Weights of a small transformer language model.
Architecture: RMSNorm before each block, rotary positions.
Training: a variant of Muon for these matrices, 152M tokens, 9180 steps.
Each number is 50 + 10 x the weight over the matrix's rms, rounded and kept within 0 to 99. Layers, rows and columns count from 0.

# up: layer 9 MLP up, 256x192, rms 0.235, rows 90-124, columns 0-63
# down: layer 9 MLP down (transposed), 256x192, rms 0.167, rows 90-124, columns 0-63
# gate: layer 9 MLP gate, 256x192, rms 0.22, rows 91-125, columns 0-63
up90:33 54 59 50 45 70 49 45 53 49 64 43 48 64 39 46 54 69 60 38 54 38 29 53 50 48 63 54 48 40 35 36 56 49 40 53 49 59 72 52 59 47 36 52 56 46 60 33 76 55 45 32 68 44 43 45 84 31 31 50 49 67 48 42
down90:54 33 29 80 50 56 40 59 45 47 68 45 43 48 45 47 42 56 40 53 63 61 61 43 50 53 48 40 66 35 27 50 45 57 46 34 52 52 54 56 55 70 45 46 53 41 56 56 48 61 40 44 52 57 56 78 37 54 39 77 55 54 48 41
gate91:52 48 43 44 48 49 50 50 33 48 58 51 49 48 50 40 63 40 51 52 61 48 31 64 60 40 35 56 65 67 54 41 47 51 55 48 59 73 49 40 37 43 60 54 29 49 39 41 64 46 53 52 62 57 50 58 34 49 51 44 66 42 35 46
up91:40 55 46 46 61 47 58 48 57 43 46 57 54 45 62 43 33 57 31 65 57 51 50 48 51 33 37 48 34 34 47 48 48 51 36 57 47 55 53 49 55 54 42 39 55 59 58 55 49 35 42 56 42 52 39 47 65 41 42 52 62 42 56 61
down91:56 64 65 39 58 62 63 46 67 54 63 53 48 58 49 49 49 57 44 39 56 50 46 49 50 49 42 59 49 43 39 79 45 52 43 55 64 42 66 43 61 43 44 45 48 52 48 60 48 55 64 38 54 55 44 53 42 32 34 47 53 46 52 53
gate92:48 69 38 45 50 50 43 42 43 42 47 51 45 50 49 48 38 67 42 51 49 59 38 41 45 25 37 32 48 45 70 43 39 45 42 35 55 62 45 27 41 68 54 53 80 49 47 37 59 46 48 43 38 50 51 33 64 51 60 42 47 51 55 43
up92:70 56 53 47 50 40 53 53 55 51 55 47 34 48 58 47 46 54 36 61 40 57 63 49 41 57 51 34 65 46 64 49 44 49 59 58 47 51 57 50 51 38 45 53 57 62 44 29 61 56 43 52 39 57 55 37 52 37 47 51 58 69 70 36
down92:30 54 50 62 64 52 42 49 61 54 46 53 51 36 51 65 41 50 54 78 65 65 54 58 57 56 51 51 43 54 27 53 46 63 70 37 61 60 38 57 48 59 63 44 44 42 58 49 52 48 45 43 31 46 47 83 49 35 36 58 51 50 57 44
gate93:41 57 71 54 40 70 55 52 49 59 64 64 52 40 50 43 56 41 57 45 37 56 41 58 22 61 38 30 53 44 45 37 42 40 49 53 62 41 54 43 40 59 49 38 57 56 37 49 42 38 52 43 66 34 54 28 50 57 42 51 42 66 43 39
up93:49 50 44 51 46 25 55 57 56 39 40 57 58 66 33 57 40 41 37 47 57 40 48 53 55 54 51 48 48 40 63 59 52 57 63 48 47 31 34 54 56 42 39 67 48 63 66 45 56 57 66 70 30 79 40 60 52 44 45 41 47 31 33 68
down93:60 54 60 53 37 49 34 52 45 37 49 60 49 60 39 37 50 47 46 63 60 59 60 33 57 54 45 58 57 58 47 60 41 45 42 57 55 45 38 65 53 60 50 42 41 56 56 51 63 35 48 48 43 46 43 34 57 58 36 47 54 43 48 45
gate94:67 55 58 69 50 56 60 70 59 47 73 30 56 49 40 67 42 46 52 50 45 52 60 42 41 59 42 54 62 47 58 52 45 44 47 51 42 53 69 48 53 49 47 57 39 48 70 47 41 52 58 61 52 35 37 45 52 53 57 51 65 50 63 29
up94:51 57 47 53 68 66 57 64 49 47 43 42 47 36 42 41 42 58 47 53 55 54 51 57 53 37 51 63 49 51 66 59 58 46 54 55 45 58 63 44 63 56 50 64 47 39 48 32 61 50 47 51 43 62 53 66 37 50 63 55 25 47 40 53
down94:43 58 34 49 41 62 54 59 39 60 47 47 41 52 31 59 38 80 52 46 61 70 53 36 39 55 36 54 59 48 38 56 56 51 43 45 53 73 54 26 50 58 32 63 43 64 61 40 45 38 46 46 49 56 57 48 52 67 42 35 41 64 50 51
gate95:63 41 61 66 30 51 66 52 48 42 67 50 58 62 49 42 64 40 35 67 61 35 61 70 40 62 46 60 65 46 54 43 50 38 57 49 55 59 37 39 37 44 55 32 35 43 47 60 53 52 71 42 59 38 67 49 32 65 66 59 46 47 43 42
up95:36 57 46 42 42 48 47 42 56 59 41 42 61 73 58 58 54 42 51 77 67 41 44 53 34 33 51 44 55 74 57 49 72 36 37 57 46 54 50 49 50 55 39 59 47 42 53 65 56 48 62 47 41 67 46 57 51 50 46 46 47 49 45 43
down95:51 44 61 39 53 45 32 55 47 52 44 45 47 58 44 63 57 39 70 56 54 50 47 52 49 66 55 45 44 54 56 45 59 42 44 47 47 58 40 40 64 51 53 61 54 57 61 59 61 46 47 37 46 61 40 68 42 51 48 45 50 58 36 42
gate96:45 57 48 37 63 40 58 53 43 46 58 57 47 50 47 58 47 31 59 35 56 52 39 51 77 29 62 54 70 45 38 58 54 45 50 47 50 58 45 60 52 48 41 75 46 51 41 36 55 52 71 61 58 51 60 70 54 40 41 58 37 44 30 62
up96:55 44 60 50 44 45 27 49 53 38 63 40 56 36 46 53 42 64 22 54 60 57 51 63 42 57 51 52 55 47 53 64 44 56 42 40 54 64 48 57 48 40 55 48 47 53 19 69 37 50 55 49 66 52 47 56 40 59 57 38 49 43 58 65
down96:53 28 42 28 39 60 60 36 48 58 65 51 57 65 53 40 38 35 60 44 61 26 58 46 39 43 60 46 67 38 59 35 51 58 48 44 52 65 65 48 63 58 51 37 25 49 39 45 41 36 51 49 52 59 34 39 62 49 46 52 42 46 52 41
gate97:55 40 42 56 48 51 53 40 39 48 50 47 41 55 51 68 42 51 54 61 50 70 55 41 49 57 39 59 47 57 44 47 52 36 49 54 49 65 48 43 49 51 54 57 37 60 69 54 60 46 63 38 56 67 53 60 39 31 48 58 32 49 54 32
up97:49 58 48 43 40 53 47 41 39 46 63 36 28 67 45 30 36 43 30 45 57 37 60 54 58 32 46 40 48 64 64 22 46 57 58 54 56 46 62 65 28 52 41 37 60 54 56 48 53 58 44 55 56 50 52 35 50 59 54 47 42 33 57 52
down97:51 50 48 62 35 61 48 39 40 46 55 38 44 48 39 35 52 47 33 51 43 39 66 56 61 53 47 51 48 64 54 64 53 60 45 49 49 60 37 49 40 38 59 51 56 41 39 67 56 62 54 46 59 57 57 59 45 44 49 48 41 36 47 34
gate98:53 64 59 55 40 50 48 71 56 47 47 48 50 37 45 35 54 55 50 67 60 46 44 49 45 46 50 45 49 55 47 55 62 34 47 44 32 38 39 62 35 56 53 62 52 50 52 45 55 42 43 55 57 51 47 56 76 36 50 33 53 39 75 60
up98:58 38 47 38 42 58 57 51 44 54 34 52 59 65 45 51 58 52 56 49 47 51 39 38 67 46 46 30 36 49 66 49 69 37 46 51 49 47 62 55 45 55 42 55 41 43 63 61 49 60 46 65 48 48 45 58 49 54 52 41 41 45 60 39
down98:43 45 68 61 53 50 51 54 46 48 35 52 41 39 38 59 56 65 58 65 43 54 57 39 52 41 46 53 53 50 52 61 46 63 53 33 61 57 54 54 38 53 43 47 48 50 50 39 49 66 38 45 62 48 49 44 45 57 47 38 49 65 49 57
gate99:64 43 54 68 56 46 52 52 65 54 50 49 58 55 33 51 50 62 50 55 63 35 72 49 62 50 54 42 54 59 49 49 58 52 57 53 48 49 43 35 46 48 53 44 58 51 36 41 48 45 62 41 57 66 56 54 51 61 38 48 51 33 56 64
up99:38 35 62 60 48 50 51 48 68 54 42 50 58 41 71 48 60 42 58 52 36 44 58 56 57 59 50 52 60 38 46 40 62 74 38 48 52 52 34 37 56 54 53 44 40 59 45 42 42 51 69 52 53 38 54 45 67 58 50 50 66 45 33 47
down99:58 49 42 46 56 55 51 55 50 51 41 62 42 44 58 49 48 60 48 52 39 43 64 62 54 55 52 57 63 50 44 59 44 53 42 45 54 43 40 38 59 63 47 42 27 55 48 46 51 64 48 51 46 57 47 41 59 38 51 61 62 51 50 54
gate100:64 64 60 47 47 55 45 32 28 28 38 58 55 39 61 58 38 49 56 52 48 45 50 44 39 45 49 63 65 63 57 51 64 68 66 50 33 40 44 47 60 36 66 64 31 41 50 37 46 43 62 46 44 48 46 56 48 26 59 38 44 32 63 38
up100:40 51 56 55 62 51 43 67 51 72 36 37 67 38 48 60 46 55 61 45 57 53 47 54 60 56 50 52 52 61 45 33 41 31 51 40 47 59 63 48 53 26 35 56 50 64 39 54 48 53 42 53 46 39 63 49 40 37 55 54 40 48 42 49
down100:36 23 35 55 37 48 34 49 60 41 66 44 59 44 34 51 51 40 53 44 49 40 45 56 54 52 57 37 51 58 53 46 41 52 46 44 70 43 50 53 50 32 52 44 56 58 58 59 55 47 43 49 50 44 44 44 49 58 52 57 44 49 38 37
gate101:57 27 45 60 58 55 51 45 55 48 42 59 45 18 66 48 61 58 45 58 53 57 47 53 45 44 57 27 61 62 48 38 53 52 48 54 68 54 56 55 51 60 56 77 72 45 60 43 60 32 59 44 58 65 44 62 54 58 51 80 52 50 22 34
up101:62 41 52 56 37 49 47 58 58 54 76 50 52 39 46 56 42 51 51 60 30 51 63 51 53 60 57 60 61 45 67 60 62 55 51 57 45 44 21 51 56 36 67 54 40 61 71 46 60 45 58 46 72 46 46 42 36 63 53 64 46 60 57 60
down101:44 54 48 51 56 48 58 55 48 58 51 43 52 41 61 51 52 36 61 39 29 32 36 41 43 45 52 36 29 60 48 44 44 46 52 81 57 64 65 46 74 52 48 64 56 64 49 50 25 42 39 44 59 55 54 43 48 70 66 57 33 45 49 38
gate102:52 32 49 54 33 53 38 60 41 57 51 48 33 47 53 36 46 54 68 54 54 49 57 43 36 32 61 46 44 35 58 53 34 54 48 50 46 45 60 44 29 35 47 54 50 44 47 48 60 50 54 43 49 55 40 65 33 59 56 45 30 35 64 42
up102:64 44 61 49 60 45 49 40 55 46 43 49 34 47 40 58 63 30 32 48 44 57 47 44 78 29 51 50 50 51 53 55 62 47 48 68 36 43 53 47 62 59 61 66 66 51 51 57 39 57 38 64 52 46 39 59 47 38 47 39 59 39 68 49
down102:63 45 59 52 54 61 44 61 64 58 53 53 53 32 52 63 47 67 40 66 50 61 63 61 40 63 50 53 62 62 29 64 38 56 58 56 46 56 68 51 57 36 50 47 45 60 51 48 44 31 44 35 43 41 50 47 31 55 49 50 45 41 42 57
gate103:50 50 36 51 57 51 55 42 58 55 49 35 50 49 53 42 54 56 54 45 52 63 45 62 41 59 53 62 43 46 57 46 51 52 51 54 36 34 31 44 53 57 41 49 52 50 44 45 25 39 64 66 61 39 55 69 55 62 50 54 51 44 54 60
up103:55 49 40 58 34 55 37 53 56 35 47 46 47 56 44 68 35 34 41 68 57 24 36 56 42 40 45 41 54 57 63 56 48 44 43 29 53 50 45 60 74 67 62 58 36 46 46 55 54 31 48 57 47 40 56 64 58 35 35 46 42 61 48 63
down103:70 38 62 47 46 57 61 54 41 42 36 52 61 35 45 50 62 45 54 54 29 46 46 52 61 51 51 51 51 31 79 56 43 53 45 37 41 39 42 54 76 51 46 43 50 47 43 43 44 51 49 42 45 37 46 47 43 53 41 49 43 53 46 47
gate104:40 53 42 59 52 45 55 40 69 46 49 78 59 40 57 50 52 50 64 49 57 54 55 69 43 61 57 42 63 51 39 34 51 36 59 55 26 30 38 37 51 58 43 58 59 40 58 54 42 28 58 44 48 53 49 55 53 48 50 49 55 30 64 61
up104:52 42 70 32 56 59 49 59 56 55 39 52 30 60 37 52 55 42 64 21 53 50 41 49 32 63 62 45 66 40 50 36 62 36 53 62 40 44 46 48 52 32 48 48 53 61 48 47 67 60 42 47 45 64 45 50 43 27 59 59 51 43 59 39
down104:64 64 52 55 44 46 54 35 63 42 42 25 39 42 53 54 46 58 35 50 51 42 60 30 55 46 32 48 47 53 70 37 49 57 48 46 46 61 58 58 53 49 37 73 51 53 51 52 52 34 43 43 45 40 52 57 62 49 81 54 42 42 57 36
gate105:39 44 38 54 37 71 34 56 75 55 41 50 49 53 55 52 58 59 45 45 47 58 50 57 70 46 69 63 45 44 61 39 49 63 34 58 36 75 49 52 43 66 45 45 73 38 46 42 43 65 48 54 47 49 52 49 35 58 52 33 53 32 52 44
up105:35 55 65 52 38 40 34 55 43 50 61 52 44 72 43 33 35 56 59 38 52 55 52 43 69 48 57 49 40 43 51 74 39 37 38 43 38 38 64 38 57 45 26 68 55 51 56 40 35 59 38 42 56 68 54 59 53 41 40 56 43 40 47 50
down105:48 60 51 29 55 68 37 60 55 47 51 50 45 38 61 62 54 26 60 44 59 60 49 36 39 51 55 61 48 55 53 30 42 52 36 48 55 59 48 32 42 55 31 61 50 51 58 52 50 43 56 59 34 58 47 53 68 60 57 56 62 49 29 67
gate106:66 45 58 53 47 53 40 52 49 50 63 42 58 59 48 41 48 66 42 42 47 37 38 48 38 28 37 41 33 52 53 37 52 48 55 68 40 49 43 31 56 45 37 38 33 55 54 57 59 40 47 58 48 56 49 42 58 33 37 51 62 50 41 47
up106:27 36 47 59 55 57 35 62 58 65 40 50 60 64 40 54 54 26 58 53 52 58 55 49 43 41 49 68 61 49 44 61 60 42 56 62 51 52 66 64 51 29 39 51 54 32 40 58 46 42 44 56 61 52 49 42 51 50 51 43 59 52 39 47
down106:41 52 61 42 45 43 65 63 63 46 53 26 47 49 38 56 50 46 49 36 44 60 57 57 47 51 49 33 51 51 45 39 36 68 44 41 62 59 48 44 60 55 60 66 41 40 42 48 44 55 35 44 59 45 32 52 31 58 66 52 62 25 37 64
gate107:35 36 61 53 47 46 39 45 64 29 58 37 56 59 41 35 62 58 44 45 42 60 69 57 52 45 47 54 55 63 53 31 55 58 53 51 43 43 52 41 45 39 51 28 52 46 37 54 56 30 56 52 56 58 70 48 58 44 33 45 60 53 39 39
up107:47 48 46 54 59 24 45 46 48 46 42 54 51 26 37 71 42 50 42 42 52 60 46 57 57 34 43 41 50 35 45 51 42 67 29 55 52 57 44 34 60 55 53 58 62 61 66 49 44 48 47 64 66 61 40 59 44 43 50 40 55 43 57 42
down107:62 78 41 56 48 66 58 52 45 26 37 59 57 39 50 49 53 42 51 27 61 48 67 53 49 60 39 41 50 23 47 34 40 44 46 52 61 50 49 54 50 58 49 44 36 49 29 48 43 48 36 58 52 61 56 39 72 51 49 45 45 31 70 48
gate108:36 59 60 60 36 65 41 55 39 25 40 63 57 43 50 54 63 52 44 65 61 43 59 50 46 57 63 64 47 60 62 45 44 42 62 60 67 52 40 29 55 49 36 57 68 52 66 42 44 34 62 58 64 54 56 51 51 40 56 40 48 41 46 51
up108:66 64 58 57 55 44 55 46 59 39 58 52 34 44 63 51 48 54 54 47 37 49 58 56 44 42 63 55 32 49 45 60 45 69 55 56 51 28 54 57 27 54 47 48 49 56 41 54 53 40 48 55 51 46 35 52 46 53 50 60 32 37 47 45
down108:53 44 55 66 59 48 54 44 47 49 61 47 42 61 62 52 45 30 39 43 62 62 53 73 58 34 52 59 51 54 56 59 65 40 32 60 59 36 72 47 30 56 47 53 40 45 65 50 38 36 46 51 40 42 53 48 56 52 48 62 65 57 63 35
gate109:52 41 47 59 54 53 52 43 51 48 63 60 60 27 56 50 47 49 43 50 55 43 55 40 49 41 43 39 61 76 46 44 48 45 45 46 68 45 55 45 60 47 42 50 55 48 65 46 51 48 45 58 56 55 58 58 39 45 43 38 43 55 56 50
up109:56 42 57 47 57 46 68 42 39 46 53 36 67 46 44 56 39 54 50 41 55 50 47 64 59 34 62 34 31 52 48 52 61 60 59 63 45 48 45 56 56 49 51 50 56 31 63 67 49 55 54 36 50 38 51 63 34 49 51 51 40 26 39 41
down109:47 61 42 55 69 61 46 51 69 51 59 57 51 51 69 58 55 52 43 48 73 55 58 42 49 53 57 48 55 56 36 73 53 64 64 36 50 60 50 46 59 34 47 48 63 72 56 40 49 55 46 49 35 51 53 44 64 51 43 41 33 63 49 35
gate110:47 47 35 52 44 24 45 55 46 57 65 56 53 49 53 66 53 70 48 49 41 42 50 42 58 44 55 58 60 50 46 44 51 56 45 68 51 54 45 28 57 69 54 32 49 43 54 43 48 34 60 61 55 46 32 56 51 50 44 38 60 59 38 41
up110:60 58 68 49 54 44 48 44 46 49 33 38 52 60 47 60 36 52 57 39 35 50 45 49 34 51 51 40 60 67 58 43 51 46 60 57 54 50 45 45 54 50 42 38 49 50 48 66 53 36 49 50 54 61 54 54 58 61 62 42 54 55 52 38
down110:47 57 55 54 49 42 42 57 40 66 50 55 43 45 41 50 40 52 43 39 62 30 50 43 27 41 49 56 48 42 46 44 55 47 52 40 41 46 47 34 69 66 55 44 49 61 47 48 60 51 58 36 41 30 57 55 51 49 44 58 32 61 58 45
gate111:51 45 47 55 46 41 39 49 48 46 37 40 40 43 67 68 46 51 64 53 42 61 50 42 48 45 66 48 45 58 57 53 56 51 36 32 69 60 52 63 39 48 50 50 27 35 48 36 63 38 61 47 52 48 57 63 52 33 46 52 71 54 48 38
up111:39 53 56 48 61 51 45 43 51 55 43 35 68 63 44 39 36 56 58 42 34 58 60 65 50 51 41 57 54 52 46 29 43 61 54 70 41 53 47 60 66 52 60 63 46 58 59 49 25 57 30 50 61 34 59 51 33 40 58 64 56 58 67 60
down111:36 58 60 26 64 62 37 55 51 48 47 37 67 39 32 41 35 60 62 49 47 44 71 61 48 70 53 45 52 73 74 43 78 64 54 49 52 58 39 48 69 52 48 41 43 41 70 40 38 71 40 44 59 40 61 47 36 61 50 40 61 45 58 38
gate112:60 58 46 66 56 56 40 46 53 55 58 47 43 49 56 49 58 38 43 50 41 70 50 32 42 37 49 64 58 54 46 60 39 60 35 43 61 49 64 64 54 43 36 52 33 43 41 43 43 64 40 58 36 55 58 67 59 50 43 66 60 38 40 63
up112:47 46 49 49 51 42 56 56 58 61 59 50 41 43 43 54 58 41 53 54 53 60 50 39 20 45 46 73 37 54 80 56 43 48 52 48 64 44 53 46 44 54 54 50 54 56 40 41 49 46 51 37 32 47 51 35 50 31 37 43 39 46 52 51
down112:48 59 60 55 44 45 51 52 49 31 58 55 36 38 30 72 48 49 54 64 44 50 41 39 51 48 63 41 42 42 62 53 38 43 52 58 53 49 48 36 43 35 44 57 51 41 54 58 50 45 41 38 27 28 39 62 38 51 46 33 51 42 50 42
gate113:40 63 27 55 43 54 79 75 52 38 66 60 38 39 45 50 52 46 51 46 57 45 52 56 46 57 73 20 52 49 50 60 51 38 33 65 38 62 62 55 61 51 58 51 43 63 35 55 69 44 32 54 36 57 53 50 68 47 37 41 52 51 52 40
up113:44 47 44 60 53 52 53 63 70 48 57 50 62 60 51 46 34 44 34 44 54 50 40 47 48 56 52 52 54 32 64 37 24 40 50 39 62 42 58 51 44 46 56 59 42 35 54 42 48 69 32 44 53 51 29 51 43 61 42 42 47 34 56 35
down113:47 53 48 56 61 61 66 71 73 51 55 49 31 61 60 59 53 61 66 76 40 42 38 63 47 41 52 40 29 49 45 46 52 50 59 27 67 46 52 41 51 43 56 66 57 42 64 52 48 66 39 74 70 48 40 51 43 51 46 63 41 42 59 31
gate114:56 51 35 45 37 38 30 43 68 47 54 51 44 41 58 56 46 59 48 36 54 40 31 35 26 58 59 51 68 64 33 43 64 45 72 53 51 56 54 52 60 45 48 55 60 52 43 25 46 42 59 41 42 50 67 59 53 47 49 71 62 63 55 37
up114:38 57 40 41 48 46 64 54 52 55 56 46 45 49 56 59 67 56 49 59 57 45 50 72 55 56 46 47 47 47 73 43 52 37 56 73 61 55 44 51 52 38 55 42 71 52 54 45 42 63 55 55 69 60 49 50 45 53 43 48 53 46 59 50
down114:39 56 52 68 55 41 48 41 48 45 41 57 61 54 54 53 55 72 42 54 42 34 44 54 55 58 52 51 66 51 51 62 37 54 60 56 53 54 39 53 49 55 54 44 50 38 62 66 30 39 35 45 53 54 56 36 70 48 52 36 38 30 48 58
gate115:53 42 54 65 52 40 62 55 54 56 46 41 56 43 67 43 59 45 47 53 49 62 43 53 46 40 60 48 40 45 44 51 51 49 61 48 52 47 59 17 50 69 56 49 56 49 49 37 37 58 64 55 55 56 43 63 51 30 48 44 52 45 42 44
up115:55 64 49 43 62 47 35 40 49 68 42 58 54 46 59 41 39 54 45 56 54 70 42 64 68 53 60 50 49 59 49 62 56 46 54 40 54 47 46 47 56 50 51 60 41 39 52 35 59 50 63 51 49 51 61 50 40 45 41 53 56 35 52 42
down115:46 38 63 40 37 38 47 52 42 51 64 48 56 43 65 34 40 38 47 55 67 51 44 46 44 54 39 59 39 56 44 60 45 51 36 57 68 47 35 50 47 53 57 70 52 67 47 49 49 46 53 47 53 39 33 66 50 51 49 41 41 60 34 42
gate116:58 42 57 60 46 55 54 40 47 41 49 58 38 46 33 36 44 53 38 44 46 47 52 59 27 62 58 58 49 50 49 55 62 53 45 54 49 34 47 62 33 41 54 57 44 57 54 57 64 41 52 41 41 41 64 31 39 62 44 45 47 53 49 57
up116:42 54 37 64 52 44 60 47 53 50 54 56 62 59 58 60 48 35 37 57 55 42 66 34 43 62 37 56 56 47 53 52 41 62 47 48 39 55 48 52 69 51 47 49 67 48 42 33 55 45 41 57 59 65 51 59 64 50 47 49 44 32 35 36
down116:46 59 49 64 38 50 49 31 33 36 56 62 66 58 55 35 34 39 56 47 49 68 35 46 42 42 57 47 44 55 38 60 78 48 52 51 49 56 37 51 46 54 66 59 52 41 55 56 52 50 52 45 49 72 54 60 60 37 30 64 57 55 29 41
gate117:63 32 51 42 48 43 52 55 59 45 53 31 61 60 62 61 56 58 56 56 39 52 43 34 46 35 50 50 43 56 54 49 67 43 31 56 44 50 30 44 57 54 39 63 58 31 46 45 51 41 34 39 62 53 36 56 50 51 54 69 45 29 38 47
up117:62 46 38 61 43 70 45 53 54 54 49 37 28 30 46 42 62 54 38 52 56 35 38 47 44 56 32 39 52 44 49 54 57 54 51 37 67 47 47 64 52 57 37 50 57 36 33 55 58 51 53 51 32 45 54 36 53 62 52 60 31 69 64 67
down117:41 48 49 44 46 48 34 59 61 51 45 69 33 45 55 56 36 64 51 45 45 41 51 62 51 30 43 46 44 57 32 48 46 44 39 36 54 35 64 40 72 57 59 51 35 35 50 62 47 43 48 48 28 65 52 67 55 52 54 37 59 37 55 58
gate118:50 62 51 65 41 36 67 44 63 45 59 60 53 49 52 65 53 56 32 61 49 69 45 48 45 54 56 59 44 42 64 30 42 70 48 60 46 54 50 56 54 51 66 52 44 54 47 72 55 40 54 49 38 55 37 65 53 59 45 44 42 39 65 64
up118:54 67 22 39 47 48 26 65 47 40 38 60 63 57 51 69 52 55 46 37 48 43 48 66 49 49 53 46 46 62 63 59 50 46 48 35 35 27 54 41 52 62 36 53 48 32 46 49 40 52 55 37 53 64 62 34 43 38 56 49 52 57 57 62
down118:44 50 48 33 64 36 53 57 65 55 55 57 66 42 43 42 64 46 45 37 38 48 35 65 62 49 46 58 56 37 45 58 55 44 56 49 48 31 77 44 62 56 56 76 63 50 41 73 55 41 22 47 36 57 44 57 23 41 35 60 53 22 51 63
gate119:55 60 53 34 54 66 45 40 49 53 52 47 49 37 53 35 61 45 42 18 48 49 45 25 40 57 42 40 44 51 73 40 40 63 66 56 36 62 53 49 31 47 55 37 43 60 48 39 37 25 47 63 34 67 58 43 43 45 62 46 52 36 49 41
up119:57 56 61 63 46 60 62 47 69 63 44 49 60 47 39 47 56 58 58 42 37 54 52 37 37 59 49 53 48 43 65 36 48 45 38 47 62 58 51 68 41 49 69 42 43 67 31 40 43 56 61 69 52 43 52 41 46 57 53 49 36 45 56 35
down119:49 48 60 32 38 49 56 48 40 44 49 53 49 47 64 51 59 53 44 45 47 41 36 52 57 41 66 49 55 53 61 55 42 69 58 48 68 45 45 41 41 51 49 54 42 52 59 48 39 47 62 54 51 64 38 46 58 49 54 52 48 76 39 66
gate120:44 57 43 50 43 60 31 64 55 51 67 61 55 36 51 42 66 68 44 69 59 51 48 46 40 46 58 51 36 47 55 51 43 65 53 61 50 43 53 45 41 72 51 57 55 52 55 48 67 51 55 63 54 42 60 52 53 61 54 61 65 38 53 49
up120:42 59 57 33 32 49 53 40 60 44 45 34 74 55 55 52 65 61 60 36 52 38 44 51 34 52 62 57 46 42 35 52 62 52 40 57 43 51 54 52 54 51 56 41 47 50 54 59 56 59 48 51 45 39 49 50 45 67 54 44 58 54 43 53
down120:51 51 40 53 40 44 39 58 47 55 52 44 36 42 52 51 50 57 59 57 35 56 48 43 40 40 59 50 50 59 62 47 49 52 67 56 62 62 48 43 49 39 40 58 62 53 43 51 47 51 65 57 49 20 56 40 60 46 55 45 54 60 49 51
gate121:47 50 44 48 48 40 43 43 32 44 51 46 40 28 44 46 51 66 53 47 69 59 42 41 48 47 44 54 57 43 56 57 49 43 45 46 67 62 51 42 56 49 46 54 37 45 42 59 43 45 45 30 60 53 52 43 54 65 51 33 70 54 52 40
up121:35 64 46 51 49 38 55 59 65 41 45 40 61 69 52 55 48 36 52 71 50 42 51 54 57 45 52 48 61 51 36 51 67 67 49 45 42 24 26 54 64 48 37 37 37 31 60 61 63 41 57 47 39 51 55 67 34 46 52 59 52 57 46 60
down121:56 44 32 41 59 52 65 28 61 49 41 53 55 44 51 27 43 60 65 62 58 59 45 56 54 49 52 55 34 43 34 45 61 48 46 59 70 42 42 42 53 64 43 43 47 42 46 56 47 43 62 62 74 52 42 44 45 40 66 52 47 69 49 62
gate122:40 65 52 46 43 51 54 49 46 33 50 48 56 51 49 60 51 46 45 40 45 57 40 42 61 52 38 54 50 49 64 35 53 56 43 62 59 58 49 42 44 76 67 25 44 31 35 50 45 34 41 49 67 53 41 65 56 71 55 68 46 45 50 33
up122:43 47 63 68 53 44 56 54 65 53 59 49 53 49 37 56 35 38 63 32 46 39 28 68 31 60 49 61 50 57 59 55 61 46 38 45 45 52 53 50 51 58 48 46 38 63 46 42 50 45 44 47 45 51 50 53 40 60 46 55 53 54 57 50
down122:47 57 50 39 61 46 55 52 39 62 41 41 53 46 48 56 58 54 57 51 65 49 51 45 57 60 69 51 36 43 68 55 52 39 63 66 30 57 56 50 55 49 63 42 58 42 43 59 61 43 52 49 36 34 62 60 54 58 58 49 45 72 54 58
gate123:62 58 33 54 60 40 68 70 59 59 86 58 56 49 60 47 53 64 53 48 53 31 57 49 53 46 54 37 41 48 58 39 58 51 62 47 60 57 57 41 34 65 70 41 45 54 51 54 54 48 68 57 67 47 60 48 46 35 49 55 55 43 36 37
up123:51 52 66 50 50 55 56 64 42 48 53 65 51 34 51 41 49 59 29 34 56 53 37 33 51 47 49 36 64 39 55 46 53 60 44 44 42 47 55 50 36 50 43 53 46 30 48 48 52 60 41 54 50 52 52 54 39 59 35 46 49 39 53 31
down123:61 50 52 40 58 36 40 53 50 43 52 45 47 47 39 68 49 49 52 41 56 50 59 49 52 42 30 35 54 37 38 42 34 28 51 39 41 64 57 49 50 53 42 53 57 59 63 52 42 49 52 44 77 33 54 63 54 50 50 57 49 73 70 30
gate124:44 47 47 45 58 49 61 43 29 50 52 59 54 64 51 54 68 42 63 37 56 53 61 53 35 69 75 57 50 53 64 38 29 46 35 42 59 41 55 40 48 63 75 53 47 56 37 47 54 69 56 61 46 60 55 56 54 47 44 50 50 38 69 63
up124:40 39 49 49 62 40 57 69 42 61 47 47 47 50 63 49 42 55 45 52 51 54 47 50 47 42 53 43 60 46 60 45 54 48 60 67 41 40 34 69 40 68 33 46 54 52 47 50 54 47 41 41 63 40 63 54 54 56 36 55 57 52 49 62
down124:47 57 49 29 48 39 49 50 63 48 65 36 50 48 49 62 46 40 51 38 66 58 46 38 45 39 39 48 47 65 47 55 55 42 42 34 56 36 49 48 37 52 39 41 39 48 54 52 52 55 55 40 54 67 41 30 59 45 28 58 28 63 52 44
gate125:54 51 45 51 44 43 58 51 53 54 51 52 53 36 52 37 49 60 65 43 62 65 39 47 29 41 69 60 45 55 49 34 45 51 38 75 49 73 55 50 48 51 47 58 48 42 58 54 21 75 69 43 54 57 52 39 47 56 52 53 53 38 56 35